Part of a small language model's weights.
Size: width 512, 8 heads of 64, MLP 2048 squared ReLU, vocabulary 15278.
Each number is 128 + 32 x the weight over its row's rms, rounded and kept within 0 to 255. Layers, rows and columns count from 0. Numbers have three digits each. The size before them is the row's rms in percent of the matrix's.

# up: layer 5 MLP up, 2048x512, rms 0.0691, rows 424-523, columns 384-447
# down: layer 5 MLP down (transposed), 2048x512, rms 0.0654, rows 424-523, columns 384-447
up424 045:127146135137143150107145145150145123129145126175114135079124106160099096182118131175125066145163163147040141106154146146153085131099102092169125088137072060117125118188114124121154119089108198
down424 041:116123112083141120113103121118156189129110128116160110138134183159142116131125184139092115097167058143078159114126097128127174123185143152097150191104079132145122171090121139137149120119117138
up425 097:153067205153126115124099152071118143125138102143083121158094088126136117134110153159118109096124113035152128162143150114147102158148114147124100169162114118128137107138088109071220115144100100
down425 094:152156127103127125147174171099136102116131114123150089117140140113113101142086124195091126108142086095126166162080121060150118141140110104156118131088104082095092122132062091110138098140178165
up426 099:126125197129110151116143156136129100231177117141058093097156089134093171130134119120139133120111076083144160102163175143153067116120121101155114134165105116131082126124095142116157069102152129
down426 099:140073173059136120150066117085100086142103146137105129121114133150149094082127171148094122135104155160128130165096149127157131113102123108131117069164122135116110135144093146098170074190153190
up427 109:115090134178085131163142131108108159120111153149096144138170125172126165147130069177182107148142185079127096077212134056096082102084168074092142118161073129182077142119122142170128098120123153
down427 106:119086115152145145154175125186086122099160121174107160112145064129209122167079083146158137136097136116094116066079103155119096116126168098124132186117110118110118169121100060081169195135144152
up428 092:107099069126166068078148083172135102087132116151147151166131133172116109161135086122147072152128172120123109132122139141156171142110105129118076051134104119102124158152091045107183076127113119
down428 092:123090158115127136151073121143117110148137144135150143148149118123144190129155137113144140157120144077107113137105172083138140187143119109124092198151093169065141080197125104084152131138188120
up429 110:175160132144166172077073144101085071126147142140116155100169130173133069172086110139115171170119138150088148145130142159121115070159134151141095094095092152108119095143129138065177157107128119
down429 109:067133123178127140102121170098149129132142131127153135197110130132136083071125185112133171082157180144144136129126128170132137150102103164145106115147151165144135189104169155122115124157210099
up430 092:152144098145166111158094109134085138105092113139119130089094127119118152158059096150154133143149106131119219172159112139095075180153044124127076092169131075115080158196067135164132159135149153
down430 096:141175089124128089149091125129137106120122087079155101145072106100146143153100140171124119114134148097154177140133143074117141140148111111133105149219115166140093124165137154223087100065153091
up431 102:100136178079146169139190166090152177070115148127078152191118136126139137112124135137136147124122176108166159140133110162137144197170157065140087142124181124096135088142114115120114085191099153
down431 101:084140085120138142091088100122176208128113152110091125100129162147136130106114127077170106122114151130093188125148103162163109143080161092100109145120177108158114080136130164127113099115098148
up432 096:106117137133177128108097116184126126161186154169195128121133110177065126147136140133160143167150142118109162096149182102131058116103109137112131159229140135082105103140156112131083146173114095
down432 094:170085173112162200131186127089147162135148133133051142129141167157108102170133127070134117132109104136151102139082086182166140131144103123145121121057131134130127106086165082139200136105047179
up433 098:154135235106137086177137115148159160148131161120170186103096161125131154141077143120169086086067138129135149137128144146151150115051068079170080136129105153188130129148074147119095066173160121
down433 101:096139127100121170102124125106155143141155113076129200120034108094111142092112137097125126191080097099147183120172178167123184108136111136171142124126129091100060153080095116129101134130166104
up434 099:141141137158095142131164124124111170155154105134145096144167119128106085151164078194175203154105198131080118110179115127154137121109091102092136113159097081119114105096132124129175126115082071
down434 101:128118132160156110118133143119147138140154158141123170157087159169106181074143151130146187125175054149144098109140153131150101071155093108088158147118154075078098129185138137133127148150158166
up435 106:171054123085122115135118117119145116116152132143122165145112085059095147142106052131150092086092078108181193122152167123140119160177115135123028125146090069109106083109089072143102140137104160
down435 104:145186138173142095102113102177144119098093145120169118130176163125129136162097148085125125101148114153103084122171111083111132113084189233099079168128110109121099097095111106117148156126161104
up436 104:161130134134132107173141117159121067125127106132100116109119134106122168165147109125146159109113221119153137068184169099109118108143079076098072129115109178123114119138086079089173172160135122
down436 101:136103109107107104102118075142129091160174128098143181112081105142120106114133119115136190118065157127116120128141124141126152096069083154160126162143078142128122198130088131105103135140144128
up437 105:123122104130125124124154095113154099128131123169115154122126123130121150143095130104156164110124117192171082130134101124140171147164108056164152096094108148172084106128123152100107153146167166
down437 105:134133131125136156142159086103066129073086078138140074134150144197111107110126117159108133140121144125161067108135062078124166114174127118105121136170111175098163135146118160111132210145141187
up438 097:177117160114174116121144230142174140136098129132148071123123122085120140111115104122157153134135186087111125123107152179093124203115096092130113138090107102107116131154103121096155187173124133
down438 099:125120155114084127087111099113100122171158170165116134166094087133168114145135163133107095118129105083156130112138105137130129107190118122165116132099144175112123161089117100095108125161126174
up439 099:117152125218196105215156086108119127117077129128151145095145154131078102187139103125155089146105139156118164111106053130146077244050146164119124090073125076139120118189062159137142119121099130
down439 098:129145093123162122150097205104116144080051115064121073090170129166123144134153132101144056108107107132101146100157060189103119122074099098075153140131105127154151131140107164089155095020153135
up440 097:160135156085068147112168129128139111126156110163118114098125054113134102167090121111205144139122140192139085149074169151158121136127113164080101076138107137127147106185111172143160165104129145
down440 094:090106155068095087155123132166112127147141111123140101170152133146124133085124125202087095098103062150140133068044108133179173118118166147072164120200081152147138140103133150124103159085178046
up441 096:079120118129137100111126116148090101068191186123093138129131078159204123154179127133123131112164115155171115148141102113132081168053145085176091152173083081146068096126128167160171130126133184
down441 094:074113175130131110143130113161146129119151156073127132138171099129135116121130218133122134140081134136101174149118040088150128126129129137128086080118134097121072113114178185118105098093137125
up442 105:169141142090104098155157092129110129067077115114124107070101126095090106148143097097080104071098137156161184100119071142166104159086085099110169090145070095162150113130094133132151118097181136
down442 101:134119068099124132196139152084119140075137137203095168140118168143144133092101152156122077077101099061124134183098107128159198122126179078084121139125114189103136127149113103086180142140168150
up443 103:095063085106118094183103197137116120134091128111123156116173076121170129170147154159158135145130134115149089103125124143113150156103106150175044062140115143176130091112126111137143147113143083
down443 104:109119109124183144139111111107111108131156168117145118110122105104112105152107140142088137092033101107191134104105158176103196119116141131145160098127140091146174097101163153133119126137162147
up444 109:134123097128107111149122174086140111153232166180113102100091112153053128147081141152146068138097168179172132127066118171141124128090109128096102106109137077134157083143102120067149078143129162
down444 108:089089132148136150054181131158112148162168085111101144076101145127117090127161103126107081188194087151175149176109102128115091110169133139084094095102154073093164094078129130106143106093060094
up445 099:131155230142135132065072110137119129097133092151110137089187136158137124154165068129065138128093123173155098089165148097140089053148111077178114125078135125159086103160114091108156175121124165
down445 102:077141130127233141137111166164143102115105070125167119157129187110095116119114126095115137111061163111070094125110092125159059141192138097146161126149147089080142122090135139175181067099120154
up446 102:142054122075121127157132077148117115099107131088097101066109093107163140114101120191154121120128127119112123136137128128197169065122140119162122103119135074151118087126125157127111095187144145
down446 103:109113130132109127141147124123071185118135198094198116171169108128185128093137121130093110076108128114082107090144124127129106088142105081093148155109090134159097127123135086127095133126131163
up447 093:111158154105118079119106163171144124169142166140089131124113167117177120107082118143132125181146077140131156167044196139130142116127111134092074131105125113077160147134146139136132074107123105
down447 094:089114100108133091146148108135155120160197145134113123179117115138100121162145124091207083117105113141164121135171196172154071134134159133113121187158089119061176245153175080112075143153165086
up448 105:116163108134106170080145129095128127188108095191058134093120136129191155102086154146130093152097156177075165157130131167153097150120081140180077130092094078147134121134088094183107167155109118
down448 103:106154122120115185145168116106054111110160123149113155131105135104161201135146097167126172139139090155104136084150158135103160113090150081121085121039114160104138135154150130130127145060143170
up449 104:164074158184142134119169135155107093181196126096113111180128121077155088171131108130113122148122108138155203103192117132148107057159132106115114123126123158090132137135139135132117127115111148
down449 104:115201081128198082106102084150110181094183100143140151174144126160191111140105101165154077147157118203159147127102173140102163126141163131113152119063094168099156091061126144144104117120137156
up450 100:142119115148149117145125199182189178118136110169099139133116131121132162108118188153123134138152125163165173116101107128117188126155149112083113119122126093166155083123079173097133141119097196
down450 101:097110078095141098150122128122146094162161091140152140123140158093120198166111164159033150099143142149124134106109131089088168114130194133120061126078118130128146146111152148122117160179123117
up451 093:140178194143155132188153122155112103114084117100093128174147110123140122118169089136137107120170137215091123171119141118131118116169081153170134155072145118164138050118132121121145151090089126
down451 098:140157088115077088113057108134134069113153141116080117119138125160088100129146134152113110130138131131135146096097141139178172127141156143102216115152173149094150094119054126113090129084096114
up452 097:124116140155204106190086133135125072074137159128077125138099110138092126132110152134088160128190125067160158119154126108139088127171134144068131079166119104093123094140145118094135184091065216
down452 099:084085129112164114138222095115106142115148109132124116079158111158146126122169141099066132151165177143171153146111145108094094189106137187109201062121135110164115152128096138205115097154148178
up453 096:068097183129137128145090149187193159090136209105116113105180181107195131080086105151097133082159127186156129138093136099121061099105080109109123103160113173108097096079123146105141106154106124
down453 093:112129130118131182055078060069153149133126098116117121188065159139154165105039118143122160123104185114186166115106133162085039140069099144136041121072108140081107138087133178189147109068121130
up454 098:113114140122164117072111173095152109067090077152115142133129115177126164139129153144169152131110124131135140074113134134122125152119095128201093121081122085107146110169191167089125149154115110
down454 096:091086178110121145133089125023146116125126164146136145106141044150151151141119135117123127129114169073143072118179164090126120148119132106125152146163109094091161181183118143039119123157128119
up455 104:100119161189144195153140170216179120120105124178145063075173176096162080139117132144117112176170132092133157154119190149090133156123118092205147095159120068175108137155083149091132055139084119
down455 106:131105107104144113119095168168165118109109156154118060123115151125113116109150165109139098062188139088088092120128098132087165092110068093123206146109103125122101141125125132075149157131151163
up456 102:090107182155145163090147088153121179101109155164064135081133125187153153096067144164153114122133121128114154183111228098130136091175117092121116111127140087141121110126106137134144103089161091
down456 103:124148163134113141141114103119130116153136137127127126161143147141112178107108135087126180183130201129169124096059119201142154086102145153102091136091118136131135160160108018143139091118146074
up457 100:072122142103167140199106105153143153038152163139078158161142132147125131111085127161143099078163172135155136083131162162136033179151119121174027099166121094048054123153135158078139150125136134
down457 100:116165164094149189152123128171126084138120188112121123175168156118119166107087166122128159097084155123119118095091080133090081096154145185086116158138129095130116151072166149167094149115120124
up458 108:118088179119089088172124077150082136131080072163062113076162148165086067165118115124172118175139127150068121170176131060087129175090111139132084125139120095116139159098148151131121189135124113
down458 104:153180104116158128134123142179093139160131206138116137119049159134127109142121116158076107085110122151155155050111062115127142092163135120160187115212137129141138154161120127157138121064131125
up459 102:166111147059123131171107154147098049190109102144109107155141112095164134117170146133122112134033162097107172181124117111114085099133161124109134169092125096172174087140129111093163129167149123
down459 101:105142130138148116049079139160181135180102082131119148120203096109137100137133140091074134175166127106081144136144086132137138184129174180150105063107081111105102062166095157143129129142118115
up460 097:109065170124066096127080084229130101144089098104089101124123109109154149136090139155127115122163134163178121137132135114109144077144062084101103091083095122136045111126119140080121178152132130
down460 097:098087186103106087101131103147166130133106170123113124056112109126125135086101153065137113145140107145196091107063133106116151103124077157079133141168079130107109162149131127106130126139136065
up461 111:076154106174140107059136119159113107080121092143094149094129115154137095167108131159090153118131115142098120084117180052090100174138077061174089103104067147092096131151111126120066119114071183
down461 108:074077159131128109087114135114097092145123096096172133170089165143115156143137161147140116058087111142093038138108180082091199079143145143147144164080097192123111145076140170130159154107102118
up462 096:079053121142105192113188077164163140136130174161099125164147127114171139173175107158133064171110132120165121118109190088122147144083170160090112120202118116117119109133118167114112143091090142
down462 101:106126116113118190138151151120156127123181138159152100146092114134100118155162133084123192119102108170210078103120116132165176112108145146082173147148129180112123132086189175149070089072122193
up463 105:133127136064170151162107132151133191140073159123073082063082159151055153118159100153201115129105151114148125118110197129114061119200102163167133125078116127129100162152147113107156207107142128
down463 104:107130147105124179106150139098098139102132113162093120111168162151140077177135148068105152120114136149163103143102135142130145156142120080116110116119163105145112113025143095126128159096148134
up464 098:180094160129080112160138133134132097136128149111130150123162129117082087156082151157117147178106150070092173082123143153116123106084149138157063150133079155134069146181140077130166123141072103
down464 100:134094167111137122111130076138087160164180146054069150188175139133125051094093158158096157111102126082110127116143086140096149220112160108122125116108042139138088158203165137126124157092125098
up465 102:106138171130134124106158112166119155125138134126152073140163084146114068149150123139145080164065138157110152131155159169131126149162138116171089117147110148120137082106126174095165125177114114
down465 100:120120161086120134063134114098136147136104076134121106201178135068119143116126152150122132095125118168121059129124104132162118139131175130139064103151134142159143095126156106112129054129152129
up466 106:148105136111100172175155137118136189142139158133119131129140160166153091127128138167127139139113141128132121087134160133099108141126114170167114086141123108103061147176117146177174141143095107
down466 104:116158157130153132154114162058143119123114120141154086104140192136101133139116132145105204158084151119128081126155085139148130138123147110155081193115150122142132078139122156132143150071114142
up467 097:196128137104125126152112152119147179090097182149084150176138182117134084096159124164135060141102123076115135088121122078127065162142066154161105106086157138166080129122125162107151146093089141
down467 099:092143164135081077104144067105201108186186086122139169142136158138094097111125115147123064040081155115116120096086049123142070155111119131147127144121154111139153150123174137107144099121181173
up468 103:180131150136127093103106150193147111154172157126137109156171126183137112106152115123127143202099223119111149149091085104106114045142140099140127090057133053139147111115127144088152148123092161
down468 100:148096197125093126087076074114164117159176181131198070069184100158098151129129149164123132114108126119102055139153090120064109074108155112113113167123135169094103127142121138106104117080168151
up469 107:100132144120093114104108116113036088092154073147162088099189147199098135125138129094125082173136154168122106093195122128126108094143118100109056125164098115159184075129066121140111129146131148
down469 105:138131137140147169082093171109137108140115128089123128097104152160090081126112117160123105175134151059182145165096147126189053106142103136102136114172136115110123077090117083125139075114159187
up470 108:140099202139119157153145149184202098174179155110127125146127166109126129106148109123101094161154158105117126101145153092170150120110121074126059129151113116129140036178087128086184160124103120
down470 105:117184158137162126165145113130139186115170130104101177118110184157128092127111159080133154093133159095149117053079125138114064134165200061153148183138109096137075161091124141132136118141101184
up471 104:106117185125110109058143148113122124154134146147086092127093107123157078133094116191150057123133110153057188192103179131110119151176060154128125111146098084110144128129116118141124081113156120
down471 107:124102114102140172122124058080081164120154084143115127168116139120102080175100078152155178148062084136060069165161149128143127130094145089131132131200109144089139167171190094105108118100202099
up472 086:092104151115115126112172126110126157152167116135083117087123158105127108155174079100113107101111123174159157191150156089141067109112085149108154160090103103168171158137094149112151116142085093
down472 092:130111110138131168122192111081090095077152094126118146091116178121101092127087086116122162124082107124080100146126123139140105134086097127118183102141135134108137130134142143128059185118137115
up473 098:166136173108125158157094102125173136170151113147116106075118138138118152118139067181138139175181130105125098126193115141140133108117134066097150085144095124099155140126159191109112171086127097
down473 095:160163121129147134115104112104198130106150089138108173156104134187087180099145105179168183103155135113096118130107134196101114128095140113155159154079132108114128126150102174142035186145119137
up474 094:048125147166124116146174209090159176082093142169142161112148135141113102131147086154182117068161122081130101176155133116138117220138145122147074117149128119164089154126122166119116119123081126
down474 095:100103116178143121152136148080143177117094118143136125130071127095134134160186078072142110144099170126117128104136125142112140063133174124142073135165136100136136146040147145171093120105170151
up475 106:157113126111199134111169168109191115099129172188159131095128127106097131172101141122125186107180139143121149142124177188164125082148101114091173139130141123135173127161089111150108143083153175
down475 103:131121170063172147158184153135130067123159147121135060146137156144065163161099115114108090135127092109205126170162153069154155132116148131152113121144120154105117119098124071108229149188170146
up476 103:158132150160136159170073118155171151089106147138125129133098123120144089147053114169100146120175121166166202109141191158120114162134147114127135118113150126201169102148130138129083117126133144
down476 102:122143158099174138114098144154158139160091186138144159116120102163142191139141082117152194194065130134129140124128078173063137184168102103105129104084158174105094101116120093174128114111158085
up477 105:140131192178103117095097125150156093104168072134130169092168132128126113117068127145140124133068157183101132120086144211167079114134070129165141126116093110132138123164097165141147140144127113
down477 099:119156144178142068092090096137121131088195112068094097085088130190162089128147101163122166118132158095071142112091131138104156157127109132096095142166127107114155137134132185136141168096162126
up478 101:109116141131097132126155144135130136128147100153115129091102086059120060151112060165170153085171131143077150142063128143093147155123116087152150079171151121141113148123126116096169136122166111
down478 104:154139120125103169102170125203062131156148091129131143140153122126121156170095109121142226161055166151086180129137116128123116174148132086154182082119165187133165140091112129154101156127144065
up479 103:188147128109167118207103145128046102158148203112128131142140154125141119135196092172065171149094160090050124114163132128148119118118164181132139076150132139173033135176184118097068155142152181
down479 102:152169082108151133141079111110142125110112099098086066094097105110077197137148164104103195103126081194134157166128113119156077085111158167190121161104125152113174160143150154147082102136148135
up480 097:142117117144151168117156126117112170123161132188120105160145094120102152113120119186097090112140110058152140102105143097104127095123118069139087135101126084117105122141132103168123134129091174
down480 099:143107085173157092104114124166094156129115089128152131119131152135079124189116137104103180073139117056095169134123125189077150112147126118155161105109171138157086186098138166151126092147159183
up481 107:136136168084143127108131128183046120084164136157113172163108142140181165166123136134126106127152144164131165103079192126056093155115165093123093140121150138123156116148089095121143186138110142
down481 106:146075196079076145154132080135155209141122139114089069151074059140130127098158158136045135130095126093151160080094174139100170113130140142118090138142115107101148164138098144173147148136138122
up482 110:155092154103108100148154148060138139157166163137098163149158101192143143091140080133159086121121109092082121111137146124134127075119109145101084090101101095168096108105093155132148125103031137
down482 107:184150167134143098141137163085171129137128156092137105133086098116095123127116132115161127102104130112160114095150102154141188111143050128135092068119103057088130144068073141103144152070201052
up483 091:144099156105074109114136112163175093087161140090108138151172160127155113134161094142208188082129123129163185106161128099093120137171111124161118080155131147122189160113100179174215162054106121
down483 087:152140153192099137096155147143102133123120091149131132105122143133139135081166167178132107134128145096169173149184131112055116127121120057104170139125100163131143121105152122150136151122126103
up484 100:149077122110117122107139079129156185117123053152109164182160114114162147155103037149146094147109114093129125158128096105155147114092054118130118080113127107162115112130084178152176105141138141
down484 098:129102181116112131107139164092088128151142117168204140099087104126090088085120159105130067155080134097068178083156098107226097098127112058096168101130105132114098118128078131069190131132157150
up485 098:138126156145115107092158091109147091140135081203126121138097063147085124107110159151149131109219119132126226105086104156166093138212141095104100163160123105132098114110122116106144142161108150
down485 100:122145139178140132091115146129097100158127128070178106150080080148171112106136134109160085080148102118122152151080107141079093074170108171055183150167084112048125126098198173129078147140130095
up486 097:145153180116097129103136159147164069102129065149099110132139104141166145134169081122139119064156201095139128140104161144104107142160167110148148141128150129121113148196121082158102136122142139
down486 098:159157115142139137105098147181135144123191061153142185095172094196153155098167161155113126087139159131138110150136168174111169148113112129107061182122147191096134129112179086154167162115133123
up487 101:142144207158115153148090186158103173148103121177162072101049063100033095123147147108145159094151074062121127132153089181125135159164113132116164150073080076160135124166139107117205145169205112
down487 101:099105078123116100048158075172137105071155164196111147083157119052166178125140165099077104083169141113170073137112159100141172099163167132165116083113138108148139100148146103120095134130107151
up488 100:110127150090132116149143213140166124077097084132132162053099115126133078088110124125136108105141172127112122146158089107145151087144068078131094082103072143128141152114103119084140140117124127
down488 096:121081140116180081193115127091145169130150169109126073119112114091095131077137119149124092157180137092161169098140104155109215115164103086128175125169074198119149168166161090095124125106099121
up489 088:121085154114128140075147140142084166081135138093094094106119140142177128129124142130132110145170150156177218111127146138158154114151100143128023112102075182081107102089180166077159203129140152
down489 092:147041141131146143138142096101146068084107184084128131159120094137150145119089104106144145151130107080119079158091149110145121128144073074159116104138133175124146099162176144050107149152143122
up490 102:127155144159092163141128130149109163103137104151133132096090149191149082098114095158143115082099116145122170108150188142148072061105133097078157187143157140082116148077146101118148119141108200
down490 102:116125082084109158164132152216087160122116190140099113078149101150183182158125076167177121146178098100111119195151167112107104143125054165100119075159170193086156099111152178154097148210162147
up491 089:102118136148149130154102108149101113175105128153160140093174153106167139134215132174098078128133122122134161013110117138171085142073127118140110161103148098145089146158089113153129164111089121
down491 086:101181105120103142128117117089122114107186091174180145115092126043135189100138173127165139204111126123100126135115124172097136112093104131109125075152235096115139142113109186141000116067134080
up492 106:080108104125180167133106092126085083086121118129145102152158112173135145111100147108108123176079145101098106144138125108159190084149091133133111080127120088119071100122108101098104114141114150
down492 105:088072133140136189153101108182089108157109105130130132091135122103208122155138133114118135119169136179171144138122122134117174115062151137065150097140124107130123125144124133170154157132139094
up493 101:160198127166062188073129114179127106140129145127090130051175161130106092183146140178161119158170162146103171156089104138183114143101144069176187100096113128154121138153118124127133169086144118
down493 104:168132100133208119071151130162126167097079094132141101118133102136094130147087132155094093081138143115064167113102116170116102153128222141183158187088166126101125144108110111109127133071103119
up494 089:134093163157106140157080108173132116148091103136087110141137127092139128112151044121079159145116107127168142201162215108081080119144129154137098106148102083142118131126135112141125122120113116
down494 085:160115171135112085114081171114103140148094099181138091159067113116119094182114108088054122066091135099175145143122129121112090145107122167162076113160165108094145062161082109137121135145174149
up495 107:132109100140134120154111132114105095134128179164155104099086075119076074198153114129176093173168150119090146114134120130146025157112148128164150133144073077142084170167128163124089118138114181
down495 103:136214198103156165175122112183154125107117101108197099111152166179117127097160143143147156109127106153153120147132105171116149126150109145109138185110120142098099111077127063126109102072105125
up496 100:125113118128084169112137125149132133108110124096157146163155127076107138141066075169146128144098132152152115158142142165165149155122168110143167108112164121122087144127097124119166099102108181
down496 104:105130137109103153122089096111111131127136156123085129140170156131186164154090138095136077109174149169140101117157090121154143114169187094169154067130127110128123140119150201088095122140119123
up497 110:153170178080144137136081086098100101119137140098085145124130116136163118121081075144143108141135087114139187121125126168088169097138110143108173168093113082130100106111143130102157101105133192
down497 107:100059152129175128120112160097093126136103127150108164131089121186133108182165121106160129184108103112074123190149120099155089089119081129117049163124173176096126168086156142143149119122102198
up498 104:108127127103115102119177084106073081111143119186080183105118173153094107134158109128151072094100117101141124154135114112191129123149081110177105040114104134114121142149095099165157083119115126
down498 105:095091120075092144152183126185132093124144129122161122187097099092093117114156139162102112121109168139098147112148155153094116111139123167133152170153156166117105147161141188130122095112135140
up499 095:145137124134128108116166166152145117155100125111102107165159094131134102141115035147127100156107135115100135138107091085168089169091124126140135090085129097117185134183103147115125182171118181
down499 095:104172105196145152176135131136125111119128159157134121104082126107142134121085129153087155114153093074072141172145127151133160125084112139095136147186079154115117122097121155141125158160084128
up500 095:112064138124158122112184127149123112109167158130128144125120092142140111183131119148131147117095120115127104133152107126114108083233144126164109085040129126152106182148115133132128128152096177
down500 098:120071059129140146112179123144116200104136133138103149182104143093138117080109152089137143130150119043159147133191108152124035106111103123165107115080129178104127137135065145146098076147099148
up501 099:079096189120096136204125167114117092100166155101128102159133124128093172143097139143159100102129175123134143080153118067139130107120137185134122091168133152136162101180143163150144138105131192
down501 098:079121115209125127075074150108092146130156117094165129102140206181068095137119167139114092152138150106129195082095141182120147137157134105077107078116129128131111122114121077147112100145162166
up502 100:183058114048160140117124175088127094133135123143102102157133194073140170115126138111117142124174106129091134151101131104119112106109118135136158110154161114121135139140131090122121107140119146
down502 101:080129093176133061126083150133130163137152103109071169106083092074161122180077144063172149081121168114121133144124138119094118188185162156124072136130132126104137163174147112121107117090140134
up503 103:108183122069071137176155104131092153172211125156157144095153139158121097171123140105186125148156142112136147084183167081119148087103066109180162108111089103107073121118119183117120102126116065
down503 102:079162178095141142157160122141075162198137138104135104140200162153097130135104153139192132174131118112132148108114112102099046109115145133182187124106137084155137134114133153105148124121122164
up504 089:098148141097125148132087082113175186096044147118056140127182155155121151106089124103100035144121141130077180174121147148179116190128105125122112148082136151138092120158082157126174117137159139
down504 092:047188120145110118163064052066140186075138162130086110091160141161127139116066112130115068177126149126111151159071114181178100132107090094095148090096144149140142218127087138112144127100128116
up505 105:138137116108135170153079182133156139144131062176144170146116081152095090147098112105212106136090126113158158088129089152110140126153090167107134085073131059155135137152107133121135209122112089
down505 103:083192161082135173138180137102122203158109125118146203131086142156184104150114106112146142165093123117142179132108092130140208130142131106113139060072127075123137168130075179168164130134142113
up506 097:159106200123155118169116120164126141098101181150073152138146086111160095127148076112168109105119136118168163077166093121109158103096106115092128136065131062108199157104105161162197140122099125
down506 097:140111053169133104069110110141099093053129102110145200110126140113164095154120120108177134080103088119133126137197142118149142086133090118199133172068113094123148148166107125114155045146210175
up507 103:150073108098142150203114125059078174142085139155091171043102079118049097127096077135098195137123135100133143121130145200108134139108114144150137079079139124201150129105160184107130152152162096
down507 102:135147131140157165181117118123138102147148109173106128168088103085089154125204098134094149170154147100179108112133085197132123120082104086081175154130174192106150135153140114132110131086084136
up508 100:096145136134136157142162104094137068126166158122165114077141113167097064172130116177178132113096164082132113079136091143124124130109130133161099088189170090165094115125162153159095132123087146
down508 098:106117164113120154140158110108115154150098115102105171100103076117115163130137009101139202111103128104157137100135052097103179157126174135156098165174154153076073138136077126126105101136107132
up509 099:105125073152177118138080145172164149104149181084136212103154115157173168111113157149125124168102143120094191139114235126117070177134111131182117104065130142072134133137070142161114157137092136
down509 101:132137121103158115113068127117157105103067085081197128114089145095142204106093144102045163143139097087147097102153166118105145141132140161106117126161125161142122146069062135141061062143102150
up510 094:155091181150154089164133184100081101130193097175143126131125118170144124087061124133183063137095152059097131096152118105118111090195143151162153101145123110150161084127157159101117170089093143
down510 095:085146122099163064143105134091120106134172089205177159100144111078115145108125148113108099113168133084133132152112106137121162135142170193149121168125082127137147097174163159082140107171157170
up511 107:193103174104124144148158176150159076137131146170124120185108152177114191179168101131121157152132081116135130101106173198126107214185104111130072121140108159148133136124185144157078136068106172
down511 106:111122083145148104128133190086148092138151100191204150136114179101106147166130150139104150126096150141152086120157156134160105102059115157140142108099133149183137103117130124165128090171101066
up512 099:118161110107087119131132096154125133122129088168080132136122121116130116115088154129112073119134134099141133109092185131147140127143100129086132066097132093173119165164123092094070094128088119
down512 100:123103064129061166125125070165163140163085117173101111091146128083212131123167119123140147148187135131146140109149129086140078144161141098128084136156144131132151099129055180176136153115136104
up513 100:086167231119112147114124139106104111104108092124126076063138128131093123129126113157097140138147155206060153204102151192192131137173145122111134142101119086165170078143142102176096126158158201
down513 100:109137097118135119157136148161130109178126150089128115142168095088137138146161088135137086062104165201092102084183094124150107092202108115084090124139102108123101099169116111090093080126134110
up514 092:071137147135148107097093149178174130097136139117138123169098101123113164154073113138105113100096091170102140156133156095163153091214108156113111022145119082117109158195108193080179144127067160
down514 094:124123121134154112101078120119156100099095088127059115127113086074131114100144128112131084084152147139103129157125109096129195110118104082057152082133121115117111137141134117178187146068155091
up515 093:068134173093119131145188170045151114096169185170125103160106135122175136127187147113211141092123075135163106134100163157095127153116097131188123104122113066152196162110122124119126083146141133
down515 093:145090179110122142206152109103137126130161138166110160087098068115171190129130112127165108158078129105130150126087111110130141138117110126085144136129122120163125165122141157115055117167133132
up516 111:181123112104080143144136083095176152110165154134089144078096088112100095150101125155119038107169151095099181109142125146159078059115088115138116137085153022149134144165133107153115113120091192
down516 107:175078111171169178115117062070054155138155142155135119135096113045138149123130127151160099117117176162117130075166144114148160088105128173134164080126130107175135086174130144127051165170087124
up517 100:110132119130132157134198143142155181150102098119159094108081149116171114133130179151164116111144104103118175055120120148146085125124102043177138141080143080146128120101100148189147167164112197
down517 100:084143101120107193093107154146140102146139033095153147103110167154090137109104141130092095155151125147149103098135146129150136102184145171108097108101150150097182115121122137108096169157093115
up518 104:130127188130098102157178204083132103156178183118167082185123115145133189137099128157103118203136136126140165143117127078204097171141142115132160125105117090112057084212107090143089094109088098
down518 103:131102134154157169115150128129116117113139117148123123151092128111113100133178160144133110093153080115122159114115088097119116092178134085117141112099118092133132106132112113139176027118099095
up519 108:145161121114102105177139056090136144121109137110131153095147172171132103130099095161133095116148094070141176111156123075109107160123142091079095194149071161121116132155133134110142137134128106
down519 106:173081147130083087087111192144138121141120142229048104096170105104117156144089135110128122098191111139128147119112171119116107155114061155091066188140125158143160095139164148175186133130162144
up520 107:091062188142128083141137144205135082125129098171166195100139086120197110139141129178123093164081172069145143114077154122114130153134105124113141118124123111126111139178089090142116150101107153
down520 105:153135099089140164199103113143111125115127133136122121195099104057175145132116060127101095140108097075167138099122136131147159154077120114140119092145103098076098176135101173059141107104178105
up521 098:112109139091119141132140105156161094112110095124128128103104061135057176081098105113195131166150118100088157158225149097093134140143114127099152122200109116154182116135134130148119126157093100
down521 096:120181151104105160126106167161100151111130103136154119152120087151173165085066113020093104097154152155120196197126137176105123155125114169139144044161123154126142173125173104144129119158153109
up522 092:132100171157149117076143130185089150129090138095121097160098091132110106121124084090204161134177123166152133081118130087118150091110127097088146094094126113150116073103094116114109125099088134
down522 096:117161134146081142122105138144067080138159128067086147190137115096073106079108108105158121131149151105103172096125069068118149144154150094117126115077134132107139084144055143127056144111145064
up523 100:101078154082102137140125171143157111107144155079147079088158120158119155158137110165149159078153183171065108134159139106117068127109113142150134127120072131104129130147138146150082189052113134
down523 100:085136088155136145068163127122127066131149108113169193097087165181125127108114105149104130133122123115137150122095128151141140157097115172152133138089178107062071084143113125081132147107143104